python train.py --hidden_size=160 --vocab_size=2048 --qk_norm=false --tie_word_embeddings=true --init="normal" --optimizer="muon_variant" --beta1=0.93 --warmup_steps=200
Each number is 128 + 24 x the weight over its row's rms, rounded and kept within 0 to 255. Layers, rows and columns count from 0. Numbers have three digits each. The size before them is the row's rms in percent of the matrix's.

# down: layer 6 MLP down (transposed), 448x160, rms 0.115, rows 22-121, columns 40-79
# gate: layer 6 MLP gate, 448x160, rms 0.199, rows 23-122, columns 40-79
# up: layer 6 MLP up, 448x160, rms 0.21, rows 23-122, columns 40-79
down22 100:110115107130088123135130078177125118161119145111154124086159141128160158133152114063084133113143144112151115147125056154
gate23 099:096145165106101108161118126112114087121141118076141145107106121111153095116093115122110097123107109118134124126121123114
up23 097:163129099146128121088133101089159124184136130109106088070131160116149128167093125137142128158104129111163092108144144127
down23 092:146095121133126090090087116143143123090117165122150099190133102152088121156170131156146093102146119119137087143158120096
gate24 101:156114128138133145122086171161094108142111158106126112121100120144107160169140076151111102127120115153168106133155144132
up24 098:127177109137117140142143101167167123134135133155152147135125151118102094154138134120100117110153126186095151103110137134
down24 099:133074131167095140133127123096075144118116109149111085142148129124136111126136131103109125089135130091134141145126107116
gate25 100:124122159130112141103140091103122104150127151164177084110125155152086122143129130109136137127149142097105134138130091133
up25 094:139076084155108102108133129143131129104142096161148114138146136130110097121159138090113106105090175129101107127143096103
down25 092:096104137158128122084132152118127127121083093157093136136109111151114159125126129127109137137158102103146127151136135146
gate26 098:099108140070132140135119158146123098108113132143170152123140124119120107109129152085150101084118159146166099130169102153
up26 097:115130113176106083101125121163089136127128170122111100156129131115123109123113112097145084101119143130143159123131117101
down26 098:129111130169157161129103134114149147139104143124103146113141137128144144078118163119093160147170138164137120143092146096
gate27 096:102114148130151133090129150091130134114153181142158126135144106112129133115159157139140136157132116077098139166107155166
up27 096:102117158150116104122098076165097096104137147152125163107149121173149085085143187137139140133089107152100157129157109140
down27 096:136136100112117123100135162145104138154090127107192152089154143131131095125128099144176129139167159154122145149126146151
gate28 090:112128101097117112124090101144129137166128111117168139167097116136142097139139116110132114097135103118163109132138141158
up28 095:091126136110108134145123152130116086168103114165104091149114140144153129148135117135126126129120145150121129134090151189
down28 093:139132109158113160145122147147112150135144143138108130120138162099128107108088158119136122157128138100092162123160143119
gate29 099:115169104153151128150138141164102162121201116139119142104111142105125108139110121127112124099122109167128152126157120137
up29 098:142130142142137103139111096158183128131104137112122125146111127126169119150147093085112135149117112144055133163132086115
down29 097:122125117174102127115137161140133109124133112129131149148086126113133180121075162131129142099111180098120125136104121154
gate30 105:125127095103101151112158112096087165144099141116141109191125157103160116146140098117089118091146132128122113101100119176
up30 102:148157147124149156116112163119098138114124045190124129149156140101119116135091086152129124127160133149143132141110137170
down30 098:127131095183127108170177143114151119107113133067134152087143110131126127116127146103113163134107164119124160148138129101
gate31 106:123121102149107109138107114102084104126113100095185135168111107132143151158097149126172162133117087154114106108067151140
up31 107:132137101080107169132139115125140106148109130126132141118147096140155154123133127132091124144109162159137129099148132106
down31 104:126122124138119168117168122131123158146100151116127097161092142109118138116099118109126115126134104135154109151151114116
gate32 106:130163130162120110139151083087102083113130139122130122120096155160132156129128127139095153122111179116137132111107146132
up32 100:115111137116116100130157137157145127114120109155129117149164127175169123121115149145073125105114131159123157146144142129
down32 101:128116107130097102121121170179115099139148135134151138134164086129133129141152135113127126084171106102134094127093077113
gate33 096:089076106141143136113148157098108123078141089140125153154159107135133123127174104091124110122134135163120133129142117124
up33 101:133154166130129143142147105166172150141104171122145105125103142090097128134102156129177140085118143102122146126143169108
down33 102:090135126143160090135152131074118108118124084130110128162144147103193116112111137150114115089109139136126144120125145170
gate34 100:114138151145126147136083113088158117078118160094122138128100122131156118137181086110151147120119135098079143144145142091
up34 102:110121095105113114166146128149096134158106139128133139082137130123098082154166146132111088109180129125147138077140108150
down34 096:168123165124125169149156109105128105087089115133099112155122140108171140092114135125139120118095105169119142150096147132
gate35 095:128144120118104136165087107137133116085137160110151131151127118125121100150185169125092142080146111109174136139150143147
up35 097:117123095131126117158113082132120114159108131113114149198132147133096140152154132125114124150112113136138130134146146160
down35 092:147068104135133147120130102094147145145104105144156102115109117157146150138166147102124102092167150122152167122121094136
gate36 104:131114093146132103119116114115129068109157113141108109143127100162141136136081111129093162114136088095150135121111175115
up36 096:123111132158116073140140111148130070123147094144125123110109099158134161119112139154079138144186154084145155103107082118
down36 101:186089125136105140141116142140170094160128144103144101147121130088110146131156129133182142136141134118117118122135113133
gate37 107:122160119158133113146161079097155076127126131106190147126119116069117090106116120100139136146166106105112128139161154094
up37 098:130123126143180127117125145088129097148118141087133162101141069192168132120099160108130110120138151118113118111133125116
down37 103:137106127137098125093108136126092133141115147127131123128155125108125147109150153115164096086127118105124136162140132157
gate38 097:124153126106093168102123131127115174110124112122105099156131139141114114139120126090091182153106098135145128099070083115
up38 098:124163143104097142090139121077139112092131061094095126110112144112127133117131094127088148086121127138129101126094114101
down38 098:125095143129112126102113129133128142107156119106107123151116126184126119084111123124128123127143132134144132149136127089
gate39 099:182138151174151081119123087154147184121137104115119111137116129134112162127151162157151108088128142123134159160109131113
up39 101:139070108133157096113145137096105154128151110114105099128122084112105140086125175170116128134140177136120143163130149119
down39 101:120138097117131108122129103116134079130167090103124136123168161105121110093134074101136139149127163117105168111106135091
gate40 096:118132118154113115111130143130103111094148150151089159183134109132132118118145146105111110094105091129118130091120078143
up40 094:126145114132112102109137123108105155114155133107120119172153142135097130154162149137106152106149127135134105142129150120
down40 100:112107088163142114139113140180115106128129162116101124130142139131128112127134130141105161135139147118118130091097153117
gate41 105:132129134167088080111087162131186121109126117158160113123177146162121080146150154116096133107141146098136078106110110117
up41 102:127117127073111120114175121108118158139088116129096149130127101136161160141129119157124110104111165116103176147133166117
down41 099:096109107144124123120103147104122120100113154139119150132120151149073097141110111140116135109137167070111109176125061108
gate42 101:109111108137151110150163080136115116130126112094107090148165134135163096147147154092068114098104121130138142159131135130
up42 105:134103137169129081137128117112098135124160110151113135169146098110140141127135135132124113117131146086111138100123123143
down42 108:106119113096082111075133121084138110120119125083205159093150151144107158130102116091130175136115123117104095101108084079
gate43 103:156128140116185128110122141161151090117120150170082176127111142097120133152131144119154093146133129121085147138184130159
up43 100:145078133155111148163094132107114156133134153099141153110153144125125109142109126080141157114097125151124107156114137103
down43 103:170132150127132104099162099114150168148098122140158137137142128148143125111144143118152167137144142109133126136183145150
gate44 099:142153072153161135110120129117113134109125104130127132123122100099119158142120079121108159136124164120108112099065179127
up44 100:114111119163165137136120115125120088126089131147092145113193116109163158127124141086152162138105155056092145126128086145
down44 100:162136107132092132092123094118157106119151128101144135133147162153119147167142198122122112129141109162149117132138083078
gate45 097:153146124131126107108109122133084151148121123138138107143138101129108159138128089129111147150151145089184129077129096110
up45 104:135136139118147152126174116106142131105142165120144142138167119114111146145096171139158116148121135120141161123103128137
down45 109:130140117118171094118151152100122103146120141118096124128155139138146166164126161165114086128127108099135138112148121131
gate46 099:122129153098174113117146141159173127054109123152121118137166143146122122102137128118122143149116184153132124098168116130
up46 109:150133131079117101098137133154130096093188135090129137099100111128088107160125111123162119117150167139160118105120182136
down46 107:124163073109107156185115140127127153139105125127104112094073124117114059154175138137143124099101162147134200127108130114
gate47 093:105149109113117108120109148126168146142188101107091112142134115121098128147123116128170109154125104121130135128137120120
up47 089:145141089102158099156153143149113086151141100133129153104133151137131109118114137087121115196116112129131109148152119146
down47 094:145102131125144133139116117163099140126114137144156139130118153134139148166167109115110130151118134162130136125101136115
gate48 104:113148107095089102147156101124117090162114126116108097130120154147186144135142103135127172116111145124133121148169146147
up48 104:158144114134164162158152132137126136167151149108111104171122106173174174158130116113149134153100138096173140133145104131
down48 104:084136153089117121103149128154147148139115100111129120163129130075126157124134119091115113130108133149134181181117112143
gate49 092:131153097083114064116102144140145153126116097167092152180158128122116151124127092139117117149145076142139139106151125175
up49 095:135163128160094136088109094111114094175141138116129115168134097117139148184088116114149109126150096169179094135122128140
down49 092:117095109127159125125158122139142178118089114160077128129137153091119157080125135128121115140135135096131121063122118107
gate50 100:142139120118142111113174122121168135125108093122185153134123173145125182124094121135099137140101082141134163126119154147
up50 100:153138055104155105095061127114137161109146125072113113108104133172118102137116163132136146138161128136140090144175127132
down50 099:093099132163105145082159190189131138131084115081124152146121098133107167110126115143127130151138120109147154114125135113
gate51 102:139148107112136112156163149114118132141124149106082085109115165136122187145100108118117135111115106169104122100137148130
up51 098:137106094080132134128170117112085123128105137172086112136151149114095145125136112116120099128081140149137154099129106125
down51 098:113114072123130170151122153100110142114128148162100103140136152142124142128153124088119156131137159122135113130117142104
gate52 098:111073118131137129137140116115107116119150116132115145169139176152142148137142177180122103122152085120140108113135125074
up52 096:078133079147121127129137154126119144133135103096122146156122151126137122102105114079175123162141086150112169107141122149
down52 094:121116118136151148091147114097102135116097148101119102128101144186161122146145090131166135092099145123128142151114125173
gate53 100:121151084119118104092091132098145151110129139130105107160121102178094135149115149110126123109114137127111162158163114137
up53 100:119097127161150154158111115096133150138153151133129088169124142154128126138142175150121114125112120129130099119153101111
down53 098:173141089181155137114107131146115116147181153111119140106111094112130166129119106151109096110106085122124115128137165131
gate54 100:141155159088118134136146110095115112153126139144112159144159160125097125099144076104150129146130129150133133109135122121
up54 092:134156143116112118104166099102111167109172149130095160147167168121095165117159110106128097147091143130172144129133124160
down54 100:081135106175193121125118139171131136129167130118157135159116120121084139125167140095133112115144137123121109166117143154
gate55 102:077126110152128155111109129116166127133126133168099120147202105160159127150141172151118099163183107124124103103135117143
up55 096:112086133154108135138099144147137147137116139131133137148127108147124130115083122143103123146086115108125158109142124121
down55 097:097107088117131137133146082152144168120089132180123111122106128112079114177110128116148075155143135138102101094125144131
gate56 101:156129130159163097175135152166076149114128127133138165163158141134119137078060142150156137102133154110122139200131090125
up56 103:097099161132146119170130133110100142123109115135105170167131113115117167105078120149101114161136150155147127128150130144
down56 104:175117113176110107119119132117140102080133140137104093119134066118128097142117108146089123158125093102131122170129131130
gate57 106:131123166109131143113097127136175153125132097095126127107133098094151139133141139155145157121128085205081100087149105130
up57 101:132093097094188133128155126103155129124159148138120128183123109141133125138134107127095098086091112130087186109149123138
down57 105:114126112125123121103113139080116138113143138150149126135128149165138144128080126087108078136120138120121150143148156118
gate58 102:130109148123108150147140144109095113136120122120105103175130114130111157104127115145134128150117109137123123150108138111
up58 103:170150109128111116128107101152125153135174152140124092128143119109177083130147112155190168121146176096098104114134141070
down58 099:108142109092156142163138104149165135151093126138164134121139150166121130095149120179140113126144112151142128163137131132
gate59 100:110103111122150110140142058140185080148091128127130113107130150113112137130141143148151108077140128113125116141108136103
up59 103:143124098132134127160105152159185168129132131178098121139121117132167146121098159153111164163116083108088105152162145111
down59 101:119154102128113092082117130145151091071118142104118124099139117154106083139120113154092142135110173103114121152155139084
gate60 099:127122091100163089145122114125142093116132144135137112144136119109182089119131121071135172129148140159155164115090085135
up60 105:154132089138115091156131139148172113141118147139088110113119146139139138120140159111103156125094172159091129120084123118
down60 109:146155117118169148105099124122135084116119154096107135093153143114183111120110108136118111098126125138157135112117121095
gate61 103:138120154142156131128140126116132120120107128120095186164108134115139100117108123168143107158130143133114103135131114134
up61 099:145149111116102200148164086110101136154148153100163132103142121164159127141082116138111147107124140137120137073109136103
down61 100:123105143111142071113094126113139137106098096113124125175078159117170114111100094127126130133084144158154098101157099095
gate62 098:110150154093116148138140119119109109131132117158147162114144144117076149139120147115170134082114128117141138162067127169
up62 095:157134126148088086135147110137118155167137127167105085149134118141122117110126073142116130133115128118129134118145144129
down62 094:144144149139158166129154147132123103130076095123159152137141133135121155152106188111134105108137103165114130171042118105
gate63 097:156113118121109089092154159103152146130089114089141137149079152157126131081200142135128171127147095158097135154134094132
up63 098:128132109152142095108141110116143164091144123085162140123112153164114167148167113078134120131174118121123134126134114159
down63 099:133149122128099121149135136117146143171130117158125127107111127150130156095086157133069115127086160126106126148140133097
gate64 098:109088149099121123126150142105120132128185134163114135150136113152134164113112140102130130155096138136137124113117132150
up64 090:107099110144130138145101125115123142130098165139155142112089140089117116150141111122132176125184154127107114136113094105
down64 094:154149143159114115137148135106093101167112171103118109120153105146152019102154141124130148132131136151132093085155128107
gate65 102:148124099108128126138128127131163154139162100134133066100133101169126132134108137114100105081119145145150125170149124142
up65 097:144111092140114108116120103095126072152134145140109096135109148144170095139064139108093114142139166108133107120099135115
down65 098:128107121115146133130174127099151103088093128120135156143098166147078122170141110159132148173181151090129104074119098140
gate66 096:137195092166145126121133107109133107129131072093164119090123137113152112150111146119094073112150109110159114139134075107
up66 102:109110151164106128097168173110119141129119115145160120115187169115144154129093086098145094120109130128129104101145143088
down66 101:102120135156157144141161103115163182135156121136134170137176161145087112135089080115145119125127126107122136078161185112
gate67 100:134178140135133172146114146156153146141134159153143143138137166102105133120072151127111134170138131123148121170116097119
up67 103:130165178182125191150089122120106155142168114140128110128143133084096099150089153146102099151137129114183106114090114153
down67 100:099130084115145156127141127092170122108149133116120183110130146131136164124089099088089124140154135086147142091105092169
gate68 102:116119108118136084139184135143190125162091140101129120097145127106146141138130171177097127170113134181160124161131112115
up68 111:141114117148110104157099100133171146091110147110093101148145155115105142107164127111121150098081129079112169106155106101
down68 108:143176091139131173156133101097122167066121124117109114100157098136109111118132095142109154115143096085137158123122106149
gate69 103:083122170086085155108128098118122143151096158189137155152118116147131137116115183115117073157136131163100113094109104132
up69 099:114088118159135095132119101162129139102144131106118113152155162160137127152092137130135105129170127098134139082128123106
down69 095:139119098114128117139088147090156155101103133153117142126116177116084114132163130090091114164179146106144147145112130102
gate70 100:102145131152154137133133098102095124125125110110119131132096112116122155111150120108163118122126115137122083164057118092
up70 100:131156174095079170125090122111096131069083121110132141107103112148141121131132109143115124092160105113142073118097130141
down70 101:139078193080134140128105151155103109140085086143115130145108159094127129121108131153119122089101086121122111139117113184
gate71 096:129117138158066097131101102143085130115094093160105112123123114096104125132111126135132096087124110177109104090173101138
up71 096:110126162147121146160173153115127100082101116125148154135078087119114120097092111100150132076080130142146175144135145142
down71 100:142115142135121175150157137139149096153088180108100110134161105128133169092134119164094138138138120104115137129138131134
gate72 104:115152117167139110138133105133113113109129162137149144128119135133147181146137134134127144088142133117084136136155137123
up72 104:156156128083128115117101148130130143144104164148122154103129125112110150139089182130125109149158163150129132161121173145
down72 109:152140150120149151080114119126148098109157129104112096156111111105128157164102101118110142107137098076132133096115105135
gate73 105:122143125166155151141120114119128082156156178126114112118123109151149125169114128132114135141109135129134132124138154144
up73 107:131150138100142120125142150142119150128114119115097128122135154142106089123066149109105166117116129127139137090136151112
down73 105:130143102151135068160125148116117114100146102138129139092132147110159169083161121138140086140143179125134103169126125123
gate74 098:114124112161104122122130136144146098138118103113145160149134084158129110124127104146099119089154145128180091133128121143
up74 102:136130122067135139162113143121109139170124083101089118138153110083077141102116132122158153101123149140115147117155090155
down74 103:150165117136103088083149163139087149136140114121105134150128111127113133146131109140105139109175131176153130101101122129
gate75 104:114135107158111150119117118076134090183155117158143154113142076153114104111113123095115139117130114116138140147139098154
up75 101:129126120158123135129098101111114126134150100144151126152119150127109172115165131153148131115120120141097103131109147086
down75 103:138126127124171145132092137124105148120106152133112057132146142114118140134167172132110139096132150130109086107098155126
gate76 102:113139103132156100111138151121118124089124107106096129126093114119147141130132085106059142110145186156139120143098136154
up76 103:142078069106131145124155125126117114159121131155114117100161086156144154144101057126129092114131114126102120096138107105
down76 105:104132116170158146135116150158139101135131120113105147100098108204141100115080115135125139116117153149148092090124097087
gate77 096:084110113103152113158128157153115175154150121110175152133130164134127091129149105148139121153072098147136144135121146142
up77 094:111154124090089115092142167134127128158106138160137115150163102160115099124117064155137130140135092091137135136157099136
down77 097:128136091147111135104118126121156142105163160143125155129097096108115088140154143139061140138156101148122068137144141096
gate78 107:152102090101125109102197143108105134138118108102165134155165186120136125126112147096116138103129130135149102136163127111
up78 102:132124111137157143153148170142158148153113125193138168130116078116110115119160123139161137160150124146129104165111166191
down78 099:141098112137121110087141141123113132154136118145185129135106133165096115110184170114166094144173119112106110153121100135
gate79 107:125123161123130097109126154140124173088127156139157113114129125169108145141072121178152147167106115126156094137136097119
up79 107:122108149170140103157164138112087103102160165108131148140119164134146153103142114115086145101139070162118143139128101104
down79 103:142096113148067123141158089121137087163141143097155126160169150119122132138097129156121122142111102136129132182136145093
gate80 104:116093152126119126181156137148116097157144138109126104137148115172122151134113141138175129126147121152132128083125153137
up80 105:162139128160137140139160103119124089159128139098146126116142110123110109079109087116108145155160112107094132093134121110
down80 107:130091096118121102099094148147076122090121114090121121136189103157113129118151159119140137139148139126129123082105156096
gate81 099:171110137132123084124110082106101157163133141136096123107068141174114141136129144115147139139146136112122166141141123128
up81 103:140127111164084120150132146144112168150132122112103147080113147125127129090120099110119147115133163082138113147134085113
down81 098:133085138087121136106130146097127143116120090151137146095096124127116133094131089132169111151186091134165136113126109143
gate82 098:137140198131102151125130122132168097139150113085160103114144112176128100134123153130139093111101153175119181127097130141
up82 099:133108096134120132111137092143131095178119120145117123122125102143150167120133135143115182143122138112162118145130101170
down82 099:057100107104124117142101138148166112148133098172158117145175123099135145138107087117116111086133159140130154135144083159
gate83 102:127130111182106130112180132087154100103108150133108169158196119114115135095159119103152157102105143084138094111159172146
up83 098:107131133150081103109138099125164133129119144134133143116149116124120118106132138108144161070114113112171121160177105132
down83 098:129131140123127121102125112122123085155095156128104094138181159139121126143104113111162094122110142079115126148142135148
gate84 101:147110071183143099152114158135123135078117145098120102151133120129081102136167156117123089118105126081084124104143094117
up84 097:165148144173127146169111110124127144137131118143139088133095097134146111103149092149104100159107127160139106159113152146
down84 102:126125129155075095091149164146109114124112154122141126171136152132103103120162134129154119165160159126145110094106112106
gate85 099:129093141161115115159120134177124161138108112113068178123110160132145113115111158104135092072108107107101150144139132115
up85 097:088090112154129115144142160135168148153126149137071130129122179071128122123139094105124104123099073103100142112164106187
down85 091:119114111134127173102103143106110166162160148125127086155090102150125118108083106075092161160136121130137129149123132150
gate86 102:165101113123129121125115098171108141127114122150090142129143132115130123163089148144161102060116147111097104135137106158
up86 105:133128123132110120117118151163150142168144153124118173114107097133132107120141141114123104106108163083144171133119166080
down86 102:137160101139147107140116127072136120114119112105126132112118126159112139128134138129119101121147140152092131093146123116
gate87 100:138130099106123151044140108117124132160107167110084148094092166123133111117116121120148140100130113111103123095127106083
up87 100:131086085135182161175156119145160098154155132115142148150138135180097136107133100143130093123201115168136137089125126146
down87 100:133132102086113109074092109111139133092137143138131160129134165094142132118114149140139094104100135143110160125150119102
gate88 097:094109132080083130121143119110158127166107117138172143110132137110096102125108143125117164140157130155123099111179124188
up88 098:154123103153109139171083160117143119165170152081106079132096124162152132099120139115147158137126139111151105121148115144
down88 099:120127187138127087108108108129145126119095130141188102101146104119118140125101143157166134129146063138107142126132155136
gate89 101:106177099151152123146118139111125097161102159122129099146124113119108160122136142105152130126150125165114129135139136110
up89 105:131135129112078153096122113118075163134099122138125129121140134133176039113145153160146094155148123154138126128147145172
down89 102:143163109122180096123092137160146141154065138109141120124085138098105102161158142103099162130156131126107123150149113130
gate90 101:156170145130156093144155095150116118128136107115099076126145157136141139131096160097132100116140144089110129152125140152
up90 100:150079115132135130173114124075109127167121179127142147101166129115109138124135111130158107113155118131110167115136100119
down90 103:157163159173156104142070082097145127108162120094135106133156109181118104120134152113153123116119103090093152134135144108
gate91 103:138126101171071132130189109126090137123148134150152130124153086117138136123082110119174121114117148122174138128178111151
up91 103:151115120101171116134171100134152179137092131143136136132149138121112130139151098122099091130149087131127126144107149134
down91 102:102167149113159121136102130115132145150146123102113159135087138164125118123116112148098148151133105164083098129112133131
gate92 099:120138112088154114129134128142116091090078112166165155118141158118140138156096133159127107135151131113142155104116136161
up92 098:150166136154140121133117118149140108123166166126133138134118135113119146140099103134149132164104127130104123103126170077
down92 096:145091155104086112171140109089112121153123109098104123144138088154146149091151133148132170106105084110148082122129110101
gate93 099:109146106122122165106083133100092123128086138144177141105126127155106081145136131124153117150108126101137101142115140113
up93 096:121122103109084153121145141109140149146134117122145117135139095080131114111139141118186097124088138127134120118076142130
down93 098:115127140104145125130128130153139120143148108102123139111095185136116144124116079141112142099131118104118117120131102112
gate94 099:166155146154194166150102103110118124149125135118135106148147141127145137161139156112186123137123124110122130096123113113
up94 104:130112124130160134124094142159138128146133089140127120101133183161137124117083114185127106135151132099079117159140158131
down94 104:163102137096101149125125128099114181159145138140117173127110150115127106172145124107170135146103158138109130115124154135
gate95 097:159121184126095119140108060158144096166120125128144130111109097113114149169144121122175128154157129128163093107141135150
up95 092:138148153145158128122155160081122077141146107136130108116095126111156103115117140116055159145112153147161130145140111155
down95 097:125116115165146105102112102126106132133124169122096173135149123167157088144131114139125113134144123101137091117149090092
gate96 107:117102175139156095145128111144143080144126106144122119130107088126132117105127094088125087126150137107104116172125124143
up96 107:148155166141087127091095141137118142103094133136118131148096116168135117120119168146167090081149115096151164157135132117
down96 103:134139137093114105124145145119125112094173079108097143149129115073096136131119112127106188149114132159110113112087174108
gate97 098:138102142117171098145109101110123104119101130137160149108128168136109115102080129137126116140092132070107120102129119061
up97 096:120168155141129147130161104151119141120138129169130149133117127111147129110154141086099108102170166141140129147119139150
down97 096:120143147111172086165084103092100148131084153109149129143091154115093102114150121085106108130143118069101108115151124131
gate98 100:122136120139096103134117141107111148150154107081113104132167115140121076104151129132075116061098123124167138117171105114
up98 104:135140114111136140106121114107108178125109114132129081111147105124101144139152158174117131146169135122157086140138123179
down98 104:138142108134088146126127111144131147125157166058125134162120138131112119179148080145107141117158133160117146106125134128
gate99 102:154140128083141165087140125157072164149154168150150100116100115140139125100146115115123172122108114120115128136139128113
up99 105:176133133130156123122152129155080093118145156116151169174074164127102113127151127121098146127146133140087128136159114122
down99 107:099097126180121101170147133088163123116143103116132115124125131146118145177112180126122140199135133160138132133123112129
gate100 102:070147142114104109156149125165108126104112094124114124144115167074085119104115185138130117132106150129111123075145164097
up100 103:133143127142123112143133117143117098134119119130156104118155125102126135116153137109132135104111122110131197148081106163
down100 104:114141117150078125132121114076146139142120091156155188137159138128127130122148116129121164128107135136115133124127135147
gate101 102:137120118099138141111109104126124129134121139106092109110089137127139130151114085152124147110141132116131127127107149115
up101 107:125144109115147117103140128112177149085139161126167124114120094125131170145096191131080109153131111128077096147129105126
down101 108:128122139098109134123115138082134104105128105131109108104135130156128140174121096171152118164138128150163118166163135147
gate102 101:125138178127106110174142111092100109137110145129096193116111138102150103095134126162117107136146103096137089103101152157
up102 102:134133106164164127081103159115183128152145137090125141131104068165143123128103103079155146156095136174114127126086121106
down102 104:116141177140089148108138122135152108154101128111109130121129088129176126161145124163129140098166178131135143127121143118
gate103 097:158145127106147158087153122167098111163131139143105086103090112126129138090124102096098157149130133110091065158108146148
up103 101:093088165124127171151142128119152126125155109136149147124090127133125099061117139135119136156129130138154139118126142114
down103 101:106136104119159139152131141136076149154081049116123141094142103113133143137074090092137089132130128141087125143164125114
gate104 100:138126137117125118096116138134169124158167121136065121165125081156149100094103120124111105091120160141147137166121132073
up104 101:109142087124104092148123120138116123125120084129158120122100182098081123175123118143155120095158132147123146128142148125
down104 099:154140142082087133145134120146111161146122193112136091137109157118135137136128108143140117098133105121128093179152150120
gate105 102:128123168155096122098083160139137146143110106148126112109114128163120106153116151138125092109123127085152158164127121135
up105 109:129141130122082130104096127181135113147131106145165094148102089101154130110113127127121160175159134124109073149087122100
down105 104:139105167088103192099144121161118108123127119157142088160136123147109140149111097127121133154142135108138120157143121131
gate106 099:119145120148105128155124136128117107158197150106126114149129137062161138172106097167116117104176154108113128127157098134
up106 097:123154108157122123129099101139071166137148103119103127151105179121172094124128128146118144132142151118120131158135154129
down106 096:098078160128131099156064093129124097121142156147151100120180134157113115124140128128174135138120143171141135086105120079
gate107 099:140136171095174118116115118136130083092099133145137111158114136141161141132144127125117141103121110109137144150169129122
up107 100:148118147129090124153099140149112159141125125154125106117110132066126144118093140132121131102140130117125149179111100130
down107 104:114145168121152135138158094161147107150111136150113138113151134121127125151128088114152177148152105112119106102141083121
gate108 103:142161135117120103134104150139149129110086120097152097142102104132102151141090166095112126163082134119109135111133144123
up108 101:091157134144136159089132126114107122044134120139146147115111094150126094115139139160112163100104147152147110168112155114
down108 101:147159081135149171139173133154131093172131135138141180135122149110142097138137117122100148109130144116156100107119128100
gate109 094:110087161097101146096115129117149136095138113117139130119111079086108161171146150114136142127101126089132155110037154110
up109 098:146116121129105098138118138157136152123129137116117119127139175139147149169055125145138106086140116134134104117143140146
down109 104:106099148108135171111085149091133134102112112102144154113125094098101118115182143102134129146118136106123131124070158108
gate110 098:110145126129136147138110116098098147133118145124145145146110097124140114125117124140096102147085108137109140098156108158
up110 102:126139086118111115157146115099100143137127126149136189153100145126124154094124126114073119136207132169147132133134106133
down110 100:146144166079118125090123135140139107081135160148134103103101155109160107126146160146149099118140095119112107120113081120
gate111 103:132115125123135095119146109157111191117127142111148132099119098141111123116149083119086128096100147101130112136117115144
up111 102:113146089169122135161087190130095116121144147118129134176183134109096121100103193152113137155099159145158115128135101148
down111 101:141129147116126124116101125142134137171126119126179135102148120137135162118098094166164147114123119119132142165116164121
gate112 103:182129097086157117118157137106135154153103147121138116117098150087132131093161145110165113141130170151126123167158140173
up112 099:130164143100157088132113085164101133114126111105092103140092126161150129150115113104132113122164150151156164132151125121
down112 101:130137051106099137065111108127118096130142132190156127114129179090129146137144138117113131124113089140094100130099175130
gate113 103:118131128171157155133131150152125121069120105136121124114107122131127153114075128128125177105144126112140101164084143119
up113 101:125151104155156181083130104130105130129127151120128121148121117122148124137117164133139110171154160097136090108103129105
down113 096:136099145135109124099121126147132099096123142121133164092152157123093168103114149119139166170154117123153138132116111126
gate114 099:117167139109099105105125119148108101130142152056141134102133139141077157123125128080144129129163174106127107153133084144
up114 101:087131125133154116145102147165105139148126129095093143134154164122103152115145121086128163101113139151162130150132088164
down114 103:136127118134114151157147126140108176144124142105144078133122100077153190140131141118088124154116135115126153141118133109
gate115 095:148111133161105147113127130112092118138135102095142125138127145127172089125108178137124094098139092121128141147091106086
up115 093:101149073108149156098107140129132124184140148158119147074144138144097098134160158147102071095127122105153133086093106134
down115 096:143106081122150147147127134169171123143155106161086125123130145126124146130161198149089116109125138155111133150108160070
gate116 103:147126130152171114077139149143147180110150161124164155125086120094115100136092110103132103149095091148152123092115104130
up116 101:107104126097115163141098142117115156131142078174140131134179129139109135115141167145129149060163153141108098155126131118
down116 096:120127153133138119124095108109168129102148166098130121160106108167138142109129118104121105149116134100143108100116159134
gate117 101:158114097096134117138152155141138168123086126098121108150114142211143096114113170132152111160158126101130167128107134095
up117 099:112145102146151139160112141138120116139154148099179133124092120145118088132123123161134109096176162108145162126118134155
down117 102:114124197093127099113121139123136093108127112128133148112082146108149142145150132162095156126116114095077111131125074107
gate118 100:081085116145091136133098155137146075120106129145152105163123085143122133143123126068134126126127109092110125080138136086
up118 093:138142181101097099175146104126148115131082165082131119118130182125122129107134151119107160155180111126148112117168134114
down118 098:120102125128100159132090124144153105135083140155123096143135097153130130131092104146132127129126154139127125113138124133
gate119 100:088120105144127165131144096082134136132130150108101139115143117135140126146124135134136115093125149123103124085113133117
up119 091:136125151104127101175106168178133108131081143137135132136152090106130150142148107105167116129098126134107142130116098130
down119 093:129138102145138099139148063127106117154162114134150111152117138132128131087158139120129131122140150099113125129118198138
gate120 093:124100102149139148100101087116107102128095110088109132100135112129084117099120128156116132097065120124080129102141092113
up120 102:106119128120110124177088120134155089148128132120153114169133135144122075111143118060151135123079160116098145105091100086
down120 102:089155111137121179149143145145148118119106129139093176147125111102130115117082137063102097143137147107134100144132130100
gate121 099:126177143136122176115124142175164122170110117118110117119216129172121071135105140165171143122137158142090111087122156096
up121 104:138109114101140102142096138120135166115113166108066127153143087122128118109133126097165126138050129115107127099120147109
down121 104:148129068152145145161144131157170160127149094140092093144146105148133105131197086143141151134116103093161100119117127104
gate122 104:106118155127164121145120125113110149138133117115112126154124152129141120115110122118127098082136093129094163140159113125
up122 110:134088148115115122118141139153143123188120129112131108131115132092098103173124131110092155115123132142147155161116162082